From a checkpoint of a small transformer trained on Wikipedia.
Size: 12 layers, 2 heads of 128, MLP 1536 tanh GELU, vocabulary 30509, 31M parameters.
Each number is 128 + 32 x the weight over its row's rms, rounded and kept within 0 to 255. Layers, rows and columns count from 0. Numbers have three digits each. The size before them is the row's rms in percent of the matrix's.

# layer 7 MLP down, 384x1536, rms 0.0446, rows 314-383, columns 1280-1343
103:132122118111150127099142148140110101144098194135108112110084127104096183113168122150115115145156189147134146114111110080154113194182125162122103087181059119119124143109129120182067201109113124
100:148170136119088147122112093173114176176147129127160087162152148152095119105196170150087104102113103148055163152110100148147132121127160095107154143164093211108136111147173108125128098121111146
099:169128123150166158135103128129159183139121145165158137125109141199175099119172142096100069151074071126144180095102109111151118183065159162202098129117133153050109081139109173147172147058144099
103:111116136115120168107152138111096168193122110126094124182160156132143149120128100142158126032134139119128087116069099128063147114085144130111154087086137084150051139121109177136133115150116164
100:192123173125137142140146129133126127117127155104169146089195122146115105145091135152157111085136112109141146121068096107145097131155115150165207081161149119115145088179099146146152098153151146
099:187177101113099100086100158059084190123104154146108114108083106125143131131118138135136171171138127141123139153148108103146160178132136168152158097116080094128191071242094142112048112140128103
098:116129124143127089141165127124117087122149110098093140126112112110119173150142073058076086136070141155119117121161125094165180147101172162070133127157105127171126103111182103108100141147124131
097:099162147145108127114106132196142115105104110100122146152147119123097114099111129168073090065164103141102093142137158113082167158096137088121123142124110142137111111141068119154140147083151119
096:190176146159124130131098136132129131088168078124113110100128105119125122142094130064116139066154132117167080100160127093208059157091146138105086156193084113133132081123094152107115150198156118
107:127153126146174207138079156142136107126084141099069122117126083150131128141176115133106130146095147078109075079136122165181090117184115059111098105099142128137130166112128131115152158111143168
105:105110116123165166189120137128096146129092041128156127142097077190145169171157119146092091096120171120134101129086146147149148116132150143089118101158175111112161135137112070095104114106164148
095:099141171147079122157162130060133150150117089065182088065081140144090167115136112080111165155131163164115134158043140167153129186096091122150177132131078143166080178135154092104063175130127178
099:105130171115103140076125095183158100137083091069087147142153179099169108141112144091122086169171150135161166115146197112139067157112120099122170122124155151175140125142173131106086117155128112
099:049098111073143126127079127114125117139123119132145157184143095155049134140086119118111128139116143127080075144106180134198091124101112072045081136087118129067095145156118168128117147150125170
102:138154155160121113122145129089173114108112139156184174092117175162100162113103176174121153105136125089094132101115097115160100132151129133124130105172120123110091125135137131138094121145144125
101:130114124115088094134080126123152139117148111061103097163162133130194122159137107105198109135147066138109106165099135114097124114196116106163129122111096104177089123163121110097124136079150130
095:174147152163151145081107150106157102095193098098077161147129086094192157126131132098130144122046050154147100109058135155098137154190126176103130141137107153131130181135135084093122142139092121
090:094121149079094132136160129130125055168120102131143137124132135094164120104170151212107054116093132063131086107121110119082143154079166135191119086128162094103099143098107158176107116116160123
093:168156136103088079130159097131094099179143080088174109059036108103130121106149141157164128125099175121104087142077161140147108207067130167154183089116116108111168177128140185120040095104187106
100:158132125076243170145181217111108145109103147172165161149114073194146175125101088074201117133109130132126111109123146104120126087154130173151148143095154145169136110116172170160098137089131121
102:116149123109182138176142139125131155094141090165137167156086147093138198189138210124146194147178145141156075121145047126143104144160126151115136082154141129151148107065118064120189112127171092
102:164128152214141134147157110151156154136095089093105081130162121123078153149132191037143086110074163109163124172158174139116141101124095124170129111151119117123141092123137127101087108147143150
100:123114124177167090143125105111128095102114121121107129068128137126082146129126100137136130125167090123075122195105117158105147129193152192131120158114124136126111107116081126132188126098154129
100:098142117087090122099128180127120171136094048109137119075079113116151161093166139143033176092149151111150195087175147138109128094095138130117116157164185129131123145178165117138105155109150160
098:114170149092101126125143146155140109123122136136135118080155093096118124132110128149063116209154100101181129144101163180178102181083106137082127105094140102093126165156094083205163108144201062
106:145048109117115062127130053065111154136142102121141098147071157130074110136074114089173122162147145156144136190105153115107124097127073122123167143107080145106100078145177114118162120151070114
100:161099099107111112133147136140091135069174173121106191128136081101140116146115114117124135091076078153143167177145091126086134060117116106182132143159093130148094080061121115150138071142047053
099:189109084159132153114089116138110112142116124121144154167146111123178107140140087179118141157126134114142135162138166117108135117110120096184082115151195097128126163186155126111089091115158157
095:065108138124145166114141115068142076136072107121119160062079102125162133146082136110140117122154156134027137171180099094129173164102123117118127188138124151095101126186137107155114158138111113
096:115134121153098154178101149112094123113100085095110125082105066094115199140118121065121149158152104105147095090104055147111170091100115147127077136153181151160141139145085072191134125127103111
096:139154157154117109128114106159103141126140150108118133176152184122120058093149125160089055116135121130088152131169119153119161144134132128187110131094147106122117124084160145154136110169109141
095:135168091146138168151104143093087070104041083068122140099151103126109130121151130172109112134162153144127108139172186135069077054064085158121101116182183133097177126120182132154111122149177113
095:113111130102157143114121147134082106156180186135078130087108128093097169141158182116140111132163089131097096111081121126188127162138085124177090090142131138131098183175141155149141079205106082
101:157111109126147058101105149166139079115154145078150110186139100115132111147092160134135118134135067139060139127164124152151126169136142069122182126188103095129143151089130103131110100094183145
101:069149082060072105100102106126106101100155181139097098140181141117103143127212166213075172117153110170129170202197203091151135169118138122147140117140160130135066105173134185168087149130082163
098:136157149094150095106146119186184160155076150172088175126079121140168087108166135103079162132178124163080127090139185117069097180111144136047091125097151118166118131106077117135127174098170145
094:110100088105135084068109114062097149137155069130147166091140133099087133151149100150089075101110116131142126120155117186141141156032101078159129142101185111167131083178136150131126140151091152
097:173149081139123066138125123113078136106192115179152104124130112016199139138106116186217135081151153082166196107117150129086138132069155200187143048136135144108153190094157097146106100136130132
101:107156101192139168141110132100113157169124103132193100121144086176193170106091128121104176069187161134073111145147180160120188102139086120118116143135128126125152127206127112146141124048125094
101:093149145073146113107122134091134178131131110147119101166119138120059097143060135101094067116125207112130152147126141115140078109174190191074130108178202179100177157067095176127143114140146079
107:162172154098128175163111115118136151145117163173130108122130111103067143135132120093113116133064150105141110168116061144096179091101116143155145128130136139097122108108144214112134125138167089
101:091145142094127123095100111121116157133158179172127141142151158098126113129121165133150083129150103120159184121166159088127166134125148159097083166146155119124126122163155112151164108147108185
096:108093144140132120040138121122160126111172135131129035167127135114143086100153093079168099121108114101100144109115165091173128141126147084187130159135126156166089188093130085193188126095168121
100:160163115106155116104089136098138082120130131125126121123120103100164099087169149147115096107133135160154132136144071123066127139088105094145098196121207135133103158071156201129095108093127142
098:131142139123128119082119122114108121124126118144084163156112153120170153181114152059082185079105176111124117147099084126130091118094092186121097066112179141093084134077150143177113139144141138
103:131166109128117099179084129128199132078122147170108106085055117140160097059115163139178153131168141132182155101118138157141127124130076098111068232119124137152147126085143095083117174145127132
100:127052122145083082108181095166094143126187128119139072116065090133138145091087086128136144067064041102075130142185165095122097171152129100176100114132136133171104133101176129203119077119131128
101:143205168133125122137169109088181091060073117055176138130097158121146112112192148135086150148205137121088164119126189186132160108188081112146065139102096167153113133103179137084083098124139132
099:123146088088137131119123100119117109136135137171105119142210078075163207117098118041087138142190083096098156158107115109091094140151117080070134131134164215108094106121116107142104162118106105
095:150170111110144057102177152134112136129142145101115129136153142125181128170163090091137136117176122132151142129114098143177125117124148176066133130087136129192092145074163146154136144086132105
089:079161067107116119152129156065146083135116144102095146131190142115108112070135116155169096066139142134175098147081068104162137171088140140105134101135126059153146111167130060116069103124129148
101:149123074145139124146127121113152115123054116093069144078114150117114128094149125153115132160111154147098109126137097067083074131143133070170084173136143108167151104133147129188121104113093163
101:087125089100065122120121134214150127126130095156085058136099104109104093171090110105121150130162169112154117090113118096063120143139142120144128172194128167147137144091134147163202077137146083
097:110163131095166068105118126184164102112096082096101081145087152157123046132134097167096137150141085129123184098181121157147120110168161141136110161114091113157131150047144132165112114173148139
097:124057158104156100089129107215109075076174195186120140142102090187151159105106137087111104151129096152152160174236125175136124112111152118134174091148118112100138085082094123113093073160154094
099:124131147150112067116139123161150076139139147105188162111115117135085056122154140118080129181110152096106110171151135130093157168119111045170160197086158091078100130159085158148093086136154112
099:115103133152125104082097170154107139118173206154081143185178063158114108124132147063127146146104077128183214126107158098157118090108135129129119162164155125159107179225174123126124098087157092
103:123175095141193161129142133133120146117106147175128155103078144129172075103127139127133136117102097123097052123170081132156144124099131148130141096109135151128155132075099140145132132070141122
096:131110131122176168059142119116163120117138139149144145155169143123102155143112158125154133099209138099141150125088089101075161111080136169145093139100099139112192142077103139163183075144178145
108:158185122159179130117063152180120105159112157152151121155117094145139159109180075150175105164093171102147188115112055170156091135199129093110141173124192147117134119170137191125149157099141116
102:129151131168127139206114149095106123107186174121160061160093142134168146152125172163135154116125089098072175055097141156107174175069131166055130102135079174181129223191168159166145172233076182
101:086141112098140126135137168136075128123127107169131149104102114164155135104168066092172066139124097162133038117128164134066152103115125121115115080140085119218143115140082078083111170115025094
100:102113114125146116114112121119106152137156120119115143101103121100149095109128090136148162146074101153085154168079192113136041088176132127099158130112117097139093084153157088140109176140162049
101:154158148199141093156122135167122120136112128104092101139186135120132098072102139106080176135080139170139115124096133129102150131081141114123147124160103116136168133143145121154131101125093162
095:096097144181103090132138139146114110111137176105092121115124182096091164116164128149165091082154148093139034148132146160133091155125147173162139114086131124150113091152134112132102133127175143
101:155058112136133179132068149171129169073076021135104073157074092131080138131143090124114143172147139144192108125192087103128156086132121091163094101141135115075115166085155136143154100135159171
100:120071107161149191123101131153065138143104085140138170133188145094155149113110181193069129162173041124114146211127158106111168106131097120103101044134124126047140117148065090082091101132123197
099:157097135119100149171121094115137150152122147113100165107110131081112067101109146106112138127069096100082099153113078149143110127108111133187133086181146149152138116143168159041107075115113113
099:103162082193110081117139065155153171175165132065088117080141178151099097114167174137129163163205104158140092090122170133087114095145127153098126048134083081086106161151091129124176172130117102
099:116148140050144130119111131124096135092123090091151122110085080096123102135137117100160182201137179121119078133089118117107066114145124073184163199147203155101149126169101122116128167108101118